config.yaml
n_head: 2
d_mlp: 384
norm_eps: 1e-06
bias: "none"
tie_embeddings: true
parallel_block: true
init_std_qkv: 0.0679
beta1: 0.95
beta2: 0.95
weight_decay: 0.053
grad_clip: 2.0
warmup_steps: 200
batch_tokens: 32768
steps: 4334
Each number is 200 + 20 x the weight over its row's rms, rounded and kept within 0 to 999. Layers, rows and columns count from 0. The size before them is the row's rms in percent of the matrix's.

# layer 4 MLP down, 96x384, rms 0.189, rows 0-54, columns 128-255
094,218,188,168,213,219,195,184,186,176,148,179,187,208,219,215,174,197,222,188,204,172,163,183,189,165,241,202,206,239,174,219,191,200,235,223,223,243,206,206,211,202,174,204,175,177,226,203,214,202,209,181,231,184,197,223,184,181,219,184,186,188,221,186,239,214,174,156,206,211,202,201,190,194,185,208,199,200,201,206,191,187,213,211,167,177,201,239,189,189,171,192,197,168,194,193,178,198,228,181,183,196,207,218,166,221,206,165,223,151,224,199,236,187,174,205,187,185,178,204,231,214,193,243,194,235,236,189,198
094,208,240,242,177,216,209,214,232,215,232,224,181,215,217,190,194,191,207,187,172,180,220,190,208,160,211,198,189,203,198,198,206,208,250,224,199,198,240,233,223,195,218,203,194,221,179,207,180,190,219,234,220,175,174,183,218,206,212,237,198,183,207,225,184,221,172,195,191,190,228,195,219,208,171,206,193,202,213,212,201,220,217,208,226,195,219,232,205,187,200,186,207,172,234,196,182,240,220,180,205,233,170,196,234,175,198,184,219,240,193,172,193,200,169,231,192,228,227,208,190,195,243,175,214,220,218,198,204
097,186,236,178,175,197,209,207,231,220,192,226,186,202,189,212,219,238,203,207,176,219,210,238,198,198,221,201,193,186,251,235,170,223,183,220,163,189,189,209,231,157,238,199,217,205,187,162,192,201,228,211,199,169,227,190,174,206,220,201,187,174,196,187,238,181,229,172,188,199,191,184,210,222,187,234,206,189,194,214,181,180,234,217,212,212,207,140,195,198,203,183,198,169,208,198,205,182,221,182,186,195,231,198,191,219,192,230,190,233,160,209,219,174,227,194,206,181,208,218,162,186,184,200,191,192,185,201,243
101,171,135,210,217,198,203,232,202,238,184,236,171,159,220,196,220,195,166,176,250,180,189,184,231,187,179,241,206,217,159,228,180,208,198,225,188,212,218,215,197,171,199,199,225,185,169,190,205,222,246,186,207,194,205,168,213,228,175,198,189,199,208,193,220,212,203,190,176,232,185,216,223,208,225,203,202,208,224,192,179,180,213,217,191,211,231,196,215,198,232,190,223,211,184,172,215,184,213,191,219,195,204,214,200,206,186,190,214,219,222,247,236,193,178,234,205,199,190,209,166,193,192,208,199,220,202,223,220
092,208,162,201,227,224,189,189,195,189,172,207,229,197,179,206,184,233,182,213,187,189,165,196,209,191,193,223,204,227,201,182,206,188,215,179,183,214,207,232,213,219,169,173,182,200,208,234,176,214,168,235,227,238,194,222,199,177,182,227,192,215,187,198,209,187,203,215,197,165,203,202,211,235,188,190,192,192,198,222,183,177,183,197,211,227,186,194,191,175,197,211,207,202,230,176,179,185,182,206,189,206,214,212,185,197,209,196,213,191,236,202,189,179,213,198,203,228,200,226,214,198,238,195,161,225,178,189,178
096,231,203,156,198,231,198,197,176,198,200,199,173,213,198,191,190,195,236,199,167,160,194,208,226,187,235,192,207,221,203,171,170,187,184,208,195,199,232,180,198,180,190,233,212,167,227,179,198,213,199,208,211,239,207,176,176,201,177,214,269,228,217,171,213,187,214,189,197,216,205,224,199,195,179,198,174,204,202,199,202,231,194,213,231,178,195,189,195,201,228,205,226,165,196,238,181,212,189,225,211,240,182,204,197,194,186,196,196,207,167,189,195,213,187,215,208,196,210,177,192,242,169,198,199,245,231,181,213
095,176,206,220,209,181,230,182,197,208,199,214,206,226,244,188,246,203,182,186,151,210,203,165,193,226,230,202,197,168,244,226,191,220,186,167,173,192,194,217,227,188,194,184,185,205,216,183,185,165,201,152,193,189,202,197,215,200,170,205,179,194,189,191,203,162,226,175,230,206,210,216,220,185,171,198,248,172,186,178,210,199,199,170,215,208,189,176,172,206,194,215,228,173,173,192,203,208,174,187,184,180,228,179,198,189,170,246,177,229,197,217,227,202,197,197,225,169,238,189,215,215,198,160,190,197,171,199,198
102,194,246,178,212,165,181,215,218,201,167,235,169,179,179,234,210,215,205,202,219,175,195,229,200,202,180,199,208,188,213,222,171,188,188,222,205,172,208,203,200,208,224,231,191,221,213,188,226,210,174,196,216,216,242,185,234,193,183,212,186,213,235,237,211,200,206,188,212,212,207,211,177,188,187,217,202,185,176,205,197,193,207,194,201,203,229,134,203,114,185,162,223,212,240,242,198,193,211,200,198,150,219,202,201,183,205,212,226,193,215,201,186,185,218,178,220,203,191,216,215,219,172,198,220,207,198,201,191
098,168,178,204,204,212,223,204,174,173,204,209,181,230,217,189,184,229,216,214,211,212,184,203,194,213,214,212,192,238,249,206,193,230,204,186,199,177,188,195,186,174,226,215,200,201,219,200,207,198,191,212,195,180,191,189,180,214,213,180,200,213,181,192,236,254,204,221,210,201,211,231,167,202,203,236,220,173,211,202,212,157,168,175,229,184,204,186,231,218,172,186,184,178,198,168,183,208,228,176,193,205,185,210,215,200,192,231,200,214,177,241,180,215,205,184,174,182,211,181,235,202,164,202,203,176,178,189,201
107,182,177,194,196,199,230,191,160,204,170,228,172,206,220,204,168,222,195,215,200,196,189,182,182,189,202,190,209,217,207,206,172,207,167,192,172,162,180,178,184,216,211,228,222,189,181,196,164,214,223,181,244,190,164,228,198,216,172,192,193,182,219,192,167,217,197,188,208,240,188,218,189,213,162,152,194,230,201,183,170,172,173,194,183,218,182,181,210,194,200,219,214,207,226,160,195,224,164,226,201,213,173,206,196,203,185,213,226,233,178,205,159,172,199,223,189,195,193,194,234,218,160,190,245,174,230,197,209
101,179,241,190,242,225,213,205,212,199,194,197,196,229,198,203,214,210,214,194,231,236,243,211,205,238,210,204,203,205,187,164,184,203,201,183,206,185,208,190,183,207,202,199,194,202,194,218,190,175,205,203,202,173,211,154,216,197,164,229,215,210,167,209,221,202,162,164,182,206,215,234,226,171,215,205,231,203,207,175,222,209,201,235,214,210,199,192,192,205,199,181,211,204,180,160,162,184,218,199,178,166,193,193,152,189,158,181,197,175,194,178,221,220,197,189,248,229,219,256,195,173,197,232,203,216,187,195,202
111,205,189,172,185,186,191,152,229,229,161,184,217,211,194,210,176,243,166,205,172,168,214,221,199,206,224,196,224,229,203,215,179,217,215,193,207,202,220,207,167,209,184,203,258,205,192,184,220,201,232,198,234,235,195,223,190,203,217,221,222,218,200,216,186,187,223,193,228,200,212,204,190,202,217,183,219,186,212,240,192,177,193,196,209,218,181,194,193,219,207,232,222,222,225,221,209,205,213,206,217,202,183,187,192,220,192,225,221,209,189,221,176,191,203,201,193,185,213,208,254,201,220,228,207,189,186,186,218
112,198,200,201,208,240,236,224,206,222,209,234,194,195,162,228,195,196,220,209,201,213,190,217,172,212,177,229,199,151,200,241,186,188,185,199,188,222,194,211,195,197,194,213,233,170,217,208,200,195,182,225,209,199,174,186,190,203,192,196,214,160,202,221,180,174,195,203,195,201,211,204,224,213,176,163,173,196,191,232,201,201,196,214,183,177,208,191,208,192,231,182,190,218,212,177,158,204,227,182,202,234,181,213,206,186,168,265,183,233,228,185,225,224,182,231,243,206,191,197,179,185,196,178,213,211,222,208,210
098,203,176,201,206,178,146,214,223,202,205,220,171,259,188,220,225,183,185,220,205,200,185,192,192,237,188,224,204,206,209,225,215,176,204,218,197,211,203,202,203,175,250,233,201,171,196,222,235,181,192,229,204,199,174,207,172,177,217,221,213,217,195,211,177,152,210,190,232,190,186,191,193,201,202,216,176,187,206,198,197,208,214,182,197,212,175,170,202,175,226,198,215,163,238,197,213,220,187,204,225,213,205,221,233,234,204,243,216,198,164,209,206,203,218,185,208,189,200,181,197,207,185,197,202,198,230,154,193
093,219,199,204,217,178,180,220,188,172,222,197,200,192,191,229,195,227,185,188,183,216,199,187,183,179,203,195,202,214,206,203,167,223,190,193,190,210,190,221,200,230,187,213,178,186,159,219,212,207,168,186,220,231,167,187,181,173,235,188,181,175,185,153,218,185,205,209,155,174,173,234,219,205,225,206,161,191,192,230,188,177,190,213,209,145,196,228,182,173,187,188,176,221,180,216,198,211,208,175,183,198,208,237,195,175,191,198,226,183,249,200,223,185,181,173,190,176,151,231,166,190,221,155,191,181,195,200,204
125,213,236,169,213,195,203,185,253,208,226,204,214,196,208,201,228,195,232,191,177,177,209,227,238,192,193,200,201,185,211,202,181,227,229,214,218,218,224,209,207,203,200,202,189,215,176,244,206,238,188,176,168,205,214,205,219,197,197,186,194,191,173,183,149,219,216,197,195,223,220,219,225,205,184,201,210,194,220,222,173,263,227,217,169,193,201,220,187,177,204,186,208,198,194,196,189,206,198,226,203,209,233,242,203,185,201,182,199,214,216,212,227,197,211,172,169,181,205,208,234,242,223,183,214,161,213,204,242
099,183,182,224,215,196,168,210,198,201,176,164,217,179,214,211,192,228,201,207,163,256,203,212,191,194,232,227,186,244,196,207,201,203,201,170,194,216,236,194,216,187,191,220,172,234,215,169,200,176,177,182,188,220,203,151,228,192,167,210,166,172,183,173,209,193,180,194,213,196,212,195,191,222,235,191,213,205,233,187,194,194,244,188,207,144,192,175,219,200,185,224,231,175,213,166,246,244,213,215,205,174,172,197,196,202,210,216,201,231,234,198,213,234,191,192,199,181,169,187,184,216,202,203,208,212,181,224,185
109,183,185,203,204,195,229,199,224,179,242,205,205,204,219,185,214,190,216,186,205,190,223,174,206,210,206,192,188,196,222,204,182,213,198,212,185,205,201,214,203,168,216,216,204,203,173,201,204,161,195,211,164,191,203,204,213,181,194,199,204,193,212,186,164,223,223,203,256,225,208,206,226,165,189,182,207,219,220,225,198,195,209,207,217,168,175,211,188,201,205,214,225,184,145,201,200,237,203,206,219,200,202,174,217,184,175,203,216,221,210,215,192,175,243,164,216,210,201,227,239,200,184,202,215,203,181,240,189
099,207,185,218,186,204,228,176,183,181,223,229,164,213,211,217,234,209,173,231,224,197,241,215,176,175,209,209,188,189,184,178,228,210,202,228,222,201,207,215,222,205,202,206,204,228,214,270,220,211,201,189,156,196,191,218,224,204,222,216,195,203,206,209,174,199,225,201,206,184,184,199,211,210,205,212,218,206,217,206,188,206,205,180,199,205,184,228,199,181,182,209,225,221,211,207,237,199,185,175,201,219,188,222,198,205,212,174,180,253,240,175,211,227,168,220,223,184,202,249,169,225,239,219,182,189,195,198,216
095,226,201,184,210,201,185,216,241,210,229,201,199,176,203,217,167,215,249,199,235,183,180,167,217,196,228,193,204,172,168,171,202,164,203,156,232,225,197,197,190,210,225,223,180,168,212,239,182,232,180,169,226,187,198,208,222,182,186,217,188,203,202,192,202,225,202,178,188,180,181,185,222,178,178,219,167,216,225,227,189,219,235,192,206,195,231,200,209,165,213,200,193,216,226,180,196,197,208,195,207,181,195,186,181,204,197,229,206,198,181,194,210,194,194,181,203,191,188,167,183,222,214,208,188,210,249,214,207
107,254,229,223,217,212,173,203,170,213,176,214,174,164,200,221,199,194,188,178,158,182,174,186,207,183,194,201,212,201,224,196,248,190,169,212,222,189,202,206,156,222,208,174,192,180,199,202,216,203,186,178,231,231,236,230,206,228,205,170,208,188,183,214,177,227,175,220,154,225,171,203,190,175,243,227,177,189,191,222,245,193,220,209,185,198,206,167,184,195,190,180,180,195,194,215,223,159,196,190,207,215,180,190,235,212,232,237,212,186,180,202,169,229,183,207,219,174,184,203,208,197,237,186,233,215,183,198,198
103,193,207,216,213,217,178,187,211,201,161,209,204,231,196,193,204,172,193,202,176,246,199,229,225,202,233,222,195,193,203,211,181,180,220,192,235,173,229,213,177,224,210,209,201,157,190,191,216,187,199,225,165,248,233,210,210,190,158,187,202,171,199,220,175,175,197,205,215,180,209,193,182,207,265,208,224,225,190,175,169,154,213,218,189,202,227,179,193,207,188,231,191,180,205,203,228,214,207,210,201,212,208,183,198,192,170,215,225,199,181,176,204,220,208,180,200,217,198,207,203,186,200,186,162,196,215,236,179
103,247,198,218,165,229,197,184,225,169,188,189,224,191,175,240,197,209,222,222,240,163,217,198,253,202,195,199,177,198,198,187,217,212,191,186,185,208,205,229,215,209,186,176,211,200,189,200,216,189,197,224,201,177,207,188,199,237,216,222,191,194,209,192,195,202,207,176,206,190,213,171,166,223,209,201,202,218,219,230,206,255,225,173,205,185,210,232,209,191,194,179,232,194,208,258,204,213,226,227,213,217,171,198,198,190,193,178,216,172,253,180,218,223,211,225,191,216,163,194,190,196,212,199,201,213,228,190,200
102,217,192,185,222,185,211,202,239,177,191,189,212,216,215,219,183,203,202,216,176,177,217,189,164,197,217,189,206,223,220,213,228,219,187,192,179,211,182,220,191,193,185,225,205,200,200,211,214,217,214,208,247,189,207,180,190,190,211,234,184,249,204,201,192,203,212,174,222,192,208,201,206,186,163,219,189,179,242,210,203,240,206,181,179,205,219,189,228,229,188,175,191,201,200,176,217,238,224,199,193,215,204,154,195,199,197,190,201,214,185,181,190,187,208,233,166,203,177,194,214,228,196,223,237,213,185,195,213
099,237,209,186,192,212,185,178,227,178,180,194,228,181,206,208,191,230,171,183,197,199,194,229,184,162,200,196,240,226,204,209,198,202,184,193,198,157,217,230,198,196,215,199,191,188,207,182,203,186,202,252,191,178,228,199,202,155,183,188,215,181,194,210,200,191,185,217,202,193,212,199,172,196,231,192,177,185,212,157,202,217,241,234,184,191,178,192,167,186,211,215,195,216,161,199,167,205,188,199,205,189,197,222,167,198,232,177,216,175,161,211,197,209,187,207,182,208,197,188,197,218,167,191,232,180,191,183,212
101,198,163,230,213,219,201,182,218,188,205,163,226,208,187,188,224,184,197,195,166,233,233,175,218,208,221,182,215,168,191,189,195,179,191,172,210,184,191,198,177,172,216,187,227,174,210,225,233,173,212,193,215,186,196,171,204,206,160,199,200,183,186,185,210,193,185,188,219,205,192,202,203,221,212,197,172,185,198,199,184,198,214,222,188,207,220,182,245,181,196,202,197,202,193,227,193,168,217,196,153,204,238,178,213,227,208,203,213,175,238,211,234,193,233,216,182,227,152,187,167,181,146,191,190,189,226,186,174
098,186,203,222,190,205,243,219,216,215,231,224,220,208,224,214,244,210,212,188,184,242,216,175,186,188,199,191,209,196,212,215,151,188,215,190,208,230,197,186,225,169,193,144,192,186,203,182,221,202,224,188,186,178,180,174,186,203,215,183,203,177,220,227,227,252,232,208,208,206,203,211,239,218,179,162,214,169,187,229,244,195,216,202,243,202,215,204,190,174,203,196,190,194,172,171,185,234,226,170,203,159,203,210,213,210,188,189,178,202,227,209,182,217,183,184,188,247,223,213,197,226,215,209,205,198,171,226,169
098,196,247,202,179,183,227,195,193,187,173,198,168,204,193,218,198,192,235,189,209,181,220,210,210,159,197,192,152,175,175,195,169,208,177,203,201,178,226,181,214,210,224,199,201,242,196,224,201,159,238,193,208,205,214,187,221,175,204,197,185,228,191,176,187,224,176,196,180,213,192,165,211,180,180,227,223,153,172,222,217,192,226,185,201,198,203,218,182,204,178,188,170,166,187,176,203,167,217,197,173,174,196,171,188,194,198,184,211,192,179,215,178,183,224,185,173,221,221,202,212,230,200,158,179,200,204,200,179
098,213,169,192,193,240,209,195,208,189,205,213,215,210,169,207,214,191,240,184,160,200,209,208,190,222,191,210,156,162,184,217,202,204,196,200,207,200,179,206,231,188,198,198,160,208,207,228,197,226,186,217,194,209,224,184,172,212,178,197,203,205,201,215,183,216,201,185,176,239,212,205,206,221,215,227,184,222,218,237,191,257,198,177,180,210,246,224,193,176,176,190,222,201,155,209,183,230,176,224,213,168,188,177,176,186,162,221,194,178,185,190,239,207,196,185,194,200,207,207,170,204,203,212,192,166,189,213,210
099,160,185,172,176,201,185,187,226,191,212,193,231,192,196,149,210,182,172,223,190,198,210,174,231,177,202,217,206,196,187,206,213,211,175,232,197,182,204,205,178,199,213,201,191,247,218,211,222,206,203,191,167,183,170,196,208,180,195,208,211,218,187,189,199,201,195,203,198,214,195,181,194,199,184,225,213,185,168,220,242,238,217,232,187,199,194,228,182,201,226,207,226,199,188,177,176,189,236,196,191,220,180,212,203,222,202,162,200,225,224,215,232,204,198,218,192,225,235,200,197,176,216,182,182,183,198,199,237
095,188,218,220,152,206,180,229,219,198,194,183,190,201,218,179,222,217,205,211,221,162,214,200,221,197,228,185,207,190,220,239,190,224,198,242,228,243,187,228,231,176,207,188,192,201,233,216,215,205,170,217,199,214,215,236,209,183,221,211,195,229,215,187,194,197,187,214,197,183,208,201,199,211,204,232,213,169,221,211,208,213,224,181,217,177,224,227,160,222,219,232,206,219,151,208,168,182,205,174,221,199,180,172,226,192,189,223,192,189,236,190,220,191,184,204,186,181,213,197,178,214,197,221,216,169,211,228,174
106,190,164,195,188,208,234,219,218,201,201,161,211,204,220,228,195,176,211,233,198,215,192,204,232,187,193,202,212,192,157,196,201,195,229,192,236,190,194,206,151,207,219,229,205,212,178,181,190,203,174,177,244,153,204,223,227,166,220,175,197,206,183,194,207,202,191,176,197,194,192,227,192,225,180,213,207,220,233,168,230,148,216,196,227,167,159,192,188,206,195,182,184,210,188,167,169,209,197,214,228,188,194,214,199,197,237,213,217,186,242,231,187,202,219,184,198,195,188,203,159,183,242,192,178,210,221,202,209
103,164,210,251,169,200,204,182,170,206,178,212,172,199,233,184,177,166,205,213,230,172,168,163,215,205,192,178,197,164,200,193,209,190,176,195,221,174,225,176,171,201,204,184,169,237,201,222,202,197,213,178,185,254,166,196,200,216,184,179,198,220,225,205,147,208,212,172,191,199,164,196,216,180,201,211,227,219,188,211,195,181,188,171,221,184,169,191,231,214,180,214,188,199,194,205,193,216,156,226,211,174,185,224,190,227,187,214,186,207,204,204,172,209,205,200,198,175,193,191,223,164,198,185,226,194,192,196,211
101,202,192,197,189,153,174,183,182,206,175,197,201,201,182,198,176,212,238,188,192,182,212,164,225,179,153,198,210,195,210,167,227,169,197,201,207,191,224,225,188,205,193,160,169,221,196,215,188,234,191,180,223,213,226,199,190,195,179,217,163,202,236,189,195,184,177,214,225,237,163,189,233,217,215,181,213,215,207,162,206,197,187,160,254,198,179,202,211,196,195,197,198,194,205,217,200,196,199,205,184,206,216,210,209,209,193,185,199,173,200,203,194,206,208,183,195,181,163,192,164,200,219,217,203,185,168,196,195
100,185,173,201,217,165,149,205,190,245,197,207,222,194,185,189,218,232,223,182,187,195,194,212,198,218,200,231,197,244,202,207,203,217,203,259,232,233,219,184,188,203,213,203,173,216,175,219,198,191,232,204,195,189,201,201,191,192,205,198,160,220,208,167,218,210,183,219,181,180,185,184,197,196,180,183,208,199,222,193,202,198,197,206,196,209,180,204,202,179,236,203,198,229,213,258,219,173,191,199,184,190,197,236,192,204,234,176,218,192,173,185,193,231,205,183,186,213,193,218,196,212,189,210,219,204,211,198,200
097,183,199,199,214,218,192,191,182,235,224,197,210,200,225,226,192,224,215,194,184,240,237,230,211,213,187,201,202,223,207,217,217,212,191,202,217,193,179,207,203,210,222,188,193,219,201,225,211,216,211,198,179,200,202,221,208,218,196,177,215,236,164,168,240,230,208,231,224,242,197,197,189,196,196,230,195,192,216,213,163,167,206,186,202,202,183,198,201,202,234,192,211,210,238,196,187,189,177,198,188,179,205,242,201,209,249,185,204,169,175,238,185,183,225,209,161,189,197,241,206,202,210,189,169,195,172,204,157
091,160,234,172,220,205,215,194,227,226,186,208,248,180,179,177,197,193,235,197,181,165,209,168,195,216,210,215,186,170,208,228,163,166,215,193,216,196,197,176,197,183,204,200,221,188,181,214,212,197,233,205,239,172,208,213,236,194,188,170,202,231,171,229,199,226,211,217,240,196,192,218,192,213,169,202,197,219,218,200,196,190,201,198,200,166,199,192,210,197,200,222,210,214,207,202,201,180,206,190,227,212,196,207,217,214,206,244,191,202,177,219,197,183,216,181,188,199,226,175,226,225,190,212,202,181,240,220,195
096,208,211,206,137,222,213,217,221,194,186,202,204,209,204,223,212,209,228,208,218,209,221,177,163,182,188,205,181,198,191,235,216,203,181,218,188,186,235,189,174,207,203,222,174,214,203,202,196,210,165,194,142,173,197,200,201,225,209,222,206,180,203,205,208,166,195,191,169,186,207,220,216,173,175,202,188,185,191,203,195,200,206,181,160,190,194,219,178,170,195,200,232,219,176,189,173,209,209,222,193,220,200,188,206,191,215,192,188,180,216,180,227,195,213,218,225,216,166,205,205,204,195,186,181,154,221,228,212
094,223,183,190,214,203,210,185,178,205,196,186,164,216,180,206,235,168,220,233,194,202,220,228,193,238,194,176,212,199,216,185,209,261,202,221,198,180,192,215,172,197,204,215,173,196,219,187,175,214,217,191,166,197,229,181,200,219,208,191,188,189,221,212,214,188,196,211,214,228,196,211,221,197,215,227,169,162,176,212,221,211,170,181,215,219,180,232,202,203,230,233,230,190,218,207,222,208,214,231,224,206,191,206,188,213,185,186,239,210,208,194,210,181,200,218,194,167,209,216,194,184,214,204,184,197,206,187,187
099,208,202,206,239,202,217,182,171,224,212,177,175,164,200,168,150,176,245,245,231,207,182,159,224,200,188,208,226,197,190,200,194,198,201,192,198,214,192,192,186,233,174,171,226,231,193,196,169,196,189,210,176,195,206,221,199,179,201,198,201,183,193,206,210,189,207,182,184,201,203,195,182,214,174,219,229,211,211,220,209,182,170,222,222,179,182,214,184,188,186,204,209,189,195,189,199,198,215,197,222,186,217,173,179,215,209,184,196,206,214,219,186,194,203,196,175,224,228,186,186,207,207,209,175,188,168,207,194
096,172,200,206,175,225,208,137,221,182,153,212,198,179,197,167,189,187,213,212,174,209,189,198,178,166,189,193,198,217,235,204,207,154,211,205,217,169,177,177,184,163,202,166,200,195,183,173,220,169,185,211,196,218,213,210,209,194,188,223,205,218,215,219,190,194,188,195,192,211,190,202,155,211,207,231,199,225,172,148,226,195,205,199,191,173,163,144,198,240,207,191,197,197,239,193,189,206,187,186,181,214,184,235,240,192,194,222,168,173,165,202,199,202,219,212,207,221,192,159,208,209,182,181,200,231,223,214,225
103,208,213,227,206,224,158,201,209,181,200,209,190,177,204,184,197,171,198,235,172,188,221,215,227,179,194,175,198,207,148,210,177,201,180,190,269,175,191,216,226,212,211,202,197,210,197,198,170,178,186,168,168,224,204,191,239,210,196,196,190,227,212,205,199,193,169,195,209,185,199,212,164,204,182,206,231,200,205,192,174,171,220,203,214,200,213,153,191,216,237,199,189,228,231,164,204,197,188,188,204,233,194,193,229,210,189,221,219,185,166,217,188,172,183,178,192,216,203,162,206,197,195,211,192,187,157,185,189
100,211,184,174,246,209,184,150,219,213,202,186,189,201,210,208,192,189,160,195,176,180,196,199,171,221,197,225,195,196,188,229,205,209,207,160,162,200,177,212,193,194,200,192,183,199,177,228,197,185,213,199,197,180,223,172,228,214,184,181,186,154,196,189,197,234,223,224,234,189,219,177,193,189,211,209,177,171,180,195,198,182,230,174,204,206,200,196,184,195,211,194,208,239,202,199,183,182,198,207,187,213,219,216,216,208,180,158,218,221,195,200,211,186,185,193,182,195,181,195,241,248,181,183,185,156,188,193,220
097,213,191,215,176,223,190,212,157,192,189,201,207,196,214,231,211,194,221,194,186,245,208,203,205,190,212,168,179,194,175,198,192,165,217,167,190,189,216,213,195,185,198,187,172,190,202,198,203,200,226,165,206,178,181,211,229,214,174,230,233,207,194,224,188,174,215,220,201,182,224,193,190,198,243,204,220,203,229,183,184,206,262,202,205,195,190,159,209,196,225,150,206,237,148,172,207,184,212,174,186,187,190,194,169,162,214,196,195,202,229,199,203,194,212,209,194,199,203,212,228,207,174,189,212,212,173,194,220
101,235,223,216,200,213,198,179,173,222,199,223,210,193,176,219,209,199,211,184,188,178,209,235,214,210,189,201,213,203,230,191,230,200,216,189,197,245,202,211,201,190,185,220,169,194,175,184,250,200,198,185,206,216,177,188,161,180,227,196,193,210,222,180,207,225,195,206,174,207,225,183,237,220,189,216,190,178,227,223,199,204,208,181,217,215,216,193,210,167,191,213,179,222,188,202,178,231,241,193,239,200,180,201,224,179,219,198,187,163,255,180,203,208,205,244,215,222,187,228,198,184,222,239,182,203,209,213,177
105,190,215,222,193,166,204,207,199,190,212,198,175,191,199,203,213,169,203,182,229,252,174,209,184,184,204,184,201,204,154,197,175,201,185,177,160,175,162,215,191,197,174,177,202,211,197,199,256,202,198,249,139,187,170,215,229,195,201,192,182,204,213,204,167,182,178,204,179,200,204,199,199,211,202,179,218,172,217,180,201,209,201,190,215,196,193,209,203,199,214,179,188,161,183,199,247,244,188,192,217,192,189,184,217,178,173,234,233,172,184,178,216,226,193,201,204,212,186,216,199,207,160,208,182,190,213,204,191
098,201,231,206,231,230,159,157,207,208,189,189,196,192,187,169,197,169,197,212,209,179,215,202,162,185,168,190,226,205,210,180,171,213,203,204,182,215,200,183,205,215,194,193,193,199,191,219,261,197,196,205,159,201,180,211,198,201,209,214,222,191,176,203,230,148,221,214,197,175,157,194,218,213,203,228,224,208,212,181,164,220,193,184,194,192,186,206,222,214,174,196,228,180,183,193,225,221,202,219,210,189,211,207,235,238,207,201,163,233,215,173,237,217,222,225,205,193,248,186,227,203,216,211,193,199,227,216,223
103,214,184,226,201,193,227,232,200,186,208,194,178,190,218,223,201,164,187,259,210,210,252,166,173,211,193,174,178,201,259,204,188,234,179,215,172,169,168,190,185,198,211,204,187,178,193,184,191,191,214,221,201,170,212,195,182,210,203,192,214,211,191,185,235,172,191,219,215,173,182,216,193,196,177,232,183,165,172,178,187,224,198,166,206,200,229,176,217,215,170,204,205,240,219,182,177,217,203,217,211,209,191,192,243,206,179,215,181,199,189,190,182,189,192,187,199,220,192,224,203,191,176,207,202,197,188,187,173
095,211,245,173,148,207,207,197,177,224,200,173,212,205,194,240,237,212,200,181,222,210,222,229,204,186,188,209,197,171,176,208,219,177,177,202,224,189,182,222,207,202,163,226,231,203,210,241,194,203,200,188,206,178,168,165,199,190,177,208,187,191,202,228,168,198,206,192,187,199,191,197,204,215,184,190,221,166,219,220,196,213,218,210,183,181,197,202,160,209,188,233,216,213,226,234,200,206,232,208,232,197,233,214,217,198,196,183,216,194,264,163,200,207,196,191,149,229,191,209,189,195,214,213,161,180,181,223,200
099,218,151,219,181,205,181,195,196,185,180,200,194,225,214,203,185,201,154,163,204,166,207,197,205,202,152,206,213,257,217,227,172,210,205,239,198,187,182,227,226,199,243,174,188,178,206,210,224,199,212,191,219,200,182,245,195,198,211,209,195,221,215,197,219,181,229,216,211,245,193,197,188,228,211,217,162,180,180,162,200,169,205,231,170,212,203,215,172,223,219,201,214,189,190,234,184,205,193,171,195,211,213,215,169,223,194,211,224,198,231,207,202,201,201,216,177,181,198,218,186,205,204,204,184,191,165,173,176
101,221,226,172,161,205,177,195,156,178,182,195,199,207,197,240,206,219,156,201,179,202,225,203,191,191,159,196,212,197,166,191,194,154,200,166,226,182,150,213,191,203,203,205,235,209,185,164,202,194,181,197,244,231,163,204,219,193,201,194,194,195,195,183,199,204,190,176,182,220,180,226,170,233,178,198,180,203,181,181,199,176,216,211,209,185,178,187,186,192,205,210,210,182,186,203,202,195,200,211,203,226,182,206,197,202,225,226,201,215,214,179,190,195,170,219,200,193,178,171,247,231,220,210,226,202,211,204,145
097,183,172,190,176,203,190,194,172,194,145,232,196,192,178,219,178,185,133,231,213,238,193,217,218,197,195,211,224,211,166,222,201,189,203,176,212,172,211,197,168,231,214,167,197,199,215,186,204,162,190,188,185,184,200,195,216,190,204,203,203,199,184,200,230,233,178,183,192,191,233,247,204,163,228,232,181,160,202,205,178,206,199,178,201,191,203,229,199,206,201,226,178,177,217,168,151,193,227,187,153,200,237,218,192,181,176,218,193,236,212,232,233,201,219,232,231,201,198,188,178,210,185,187,158,207,201,181,201
096,202,221,200,235,206,185,216,206,207,197,180,220,246,164,249,215,213,205,170,211,191,162,225,163,187,183,187,185,199,169,224,233,163,199,192,193,219,205,167,160,201,184,208,219,158,206,227,191,172,189,204,191,194,218,241,202,148,159,195,221,202,170,184,197,200,201,181,207,147,203,202,165,205,184,186,208,186,194,172,200,185,212,199,187,200,209,178,195,173,206,205,188,215,181,212,203,174,163,192,238,224,191,232,210,169,222,209,164,211,187,174,219,222,201,198,171,247,196,199,210,226,224,201,219,200,195,160,191
104,230,230,212,173,206,207,214,170,207,208,191,213,216,191,198,195,201,242,216,208,192,219,189,200,193,206,219,184,221,219,209,215,203,220,229,232,196,189,193,191,177,216,194,198,190,207,215,187,212,210,184,209,204,167,176,221,233,223,187,192,187,212,204,225,214,221,198,231,213,214,177,188,220,222,213,201,155,172,222,216,186,231,201,178,201,179,198,214,232,192,185,177,185,219,181,186,194,218,211,215,170,187,186,222,173,194,229,202,217,233,189,203,171,205,186,179,226,212,194,189,191,213,168,212,156,184,169,185
104,195,151,210,218,224,182,175,199,207,201,158,216,183,219,198,224,221,191,187,191,234,190,201,220,195,201,195,215,214,192,198,219,178,181,214,163,223,235,198,222,210,212,197,197,226,194,217,253,195,222,165,197,177,197,193,233,206,160,232,224,200,200,235,214,187,202,212,185,188,186,181,204,204,194,212,178,173,207,194,215,226,191,200,215,211,203,189,207,179,192,186,228,178,205,237,234,214,218,197,202,219,222,192,220,216,218,174,191,214,157,261,221,210,209,195,187,234,206,188,208,201,160,186,174,203,193,169,190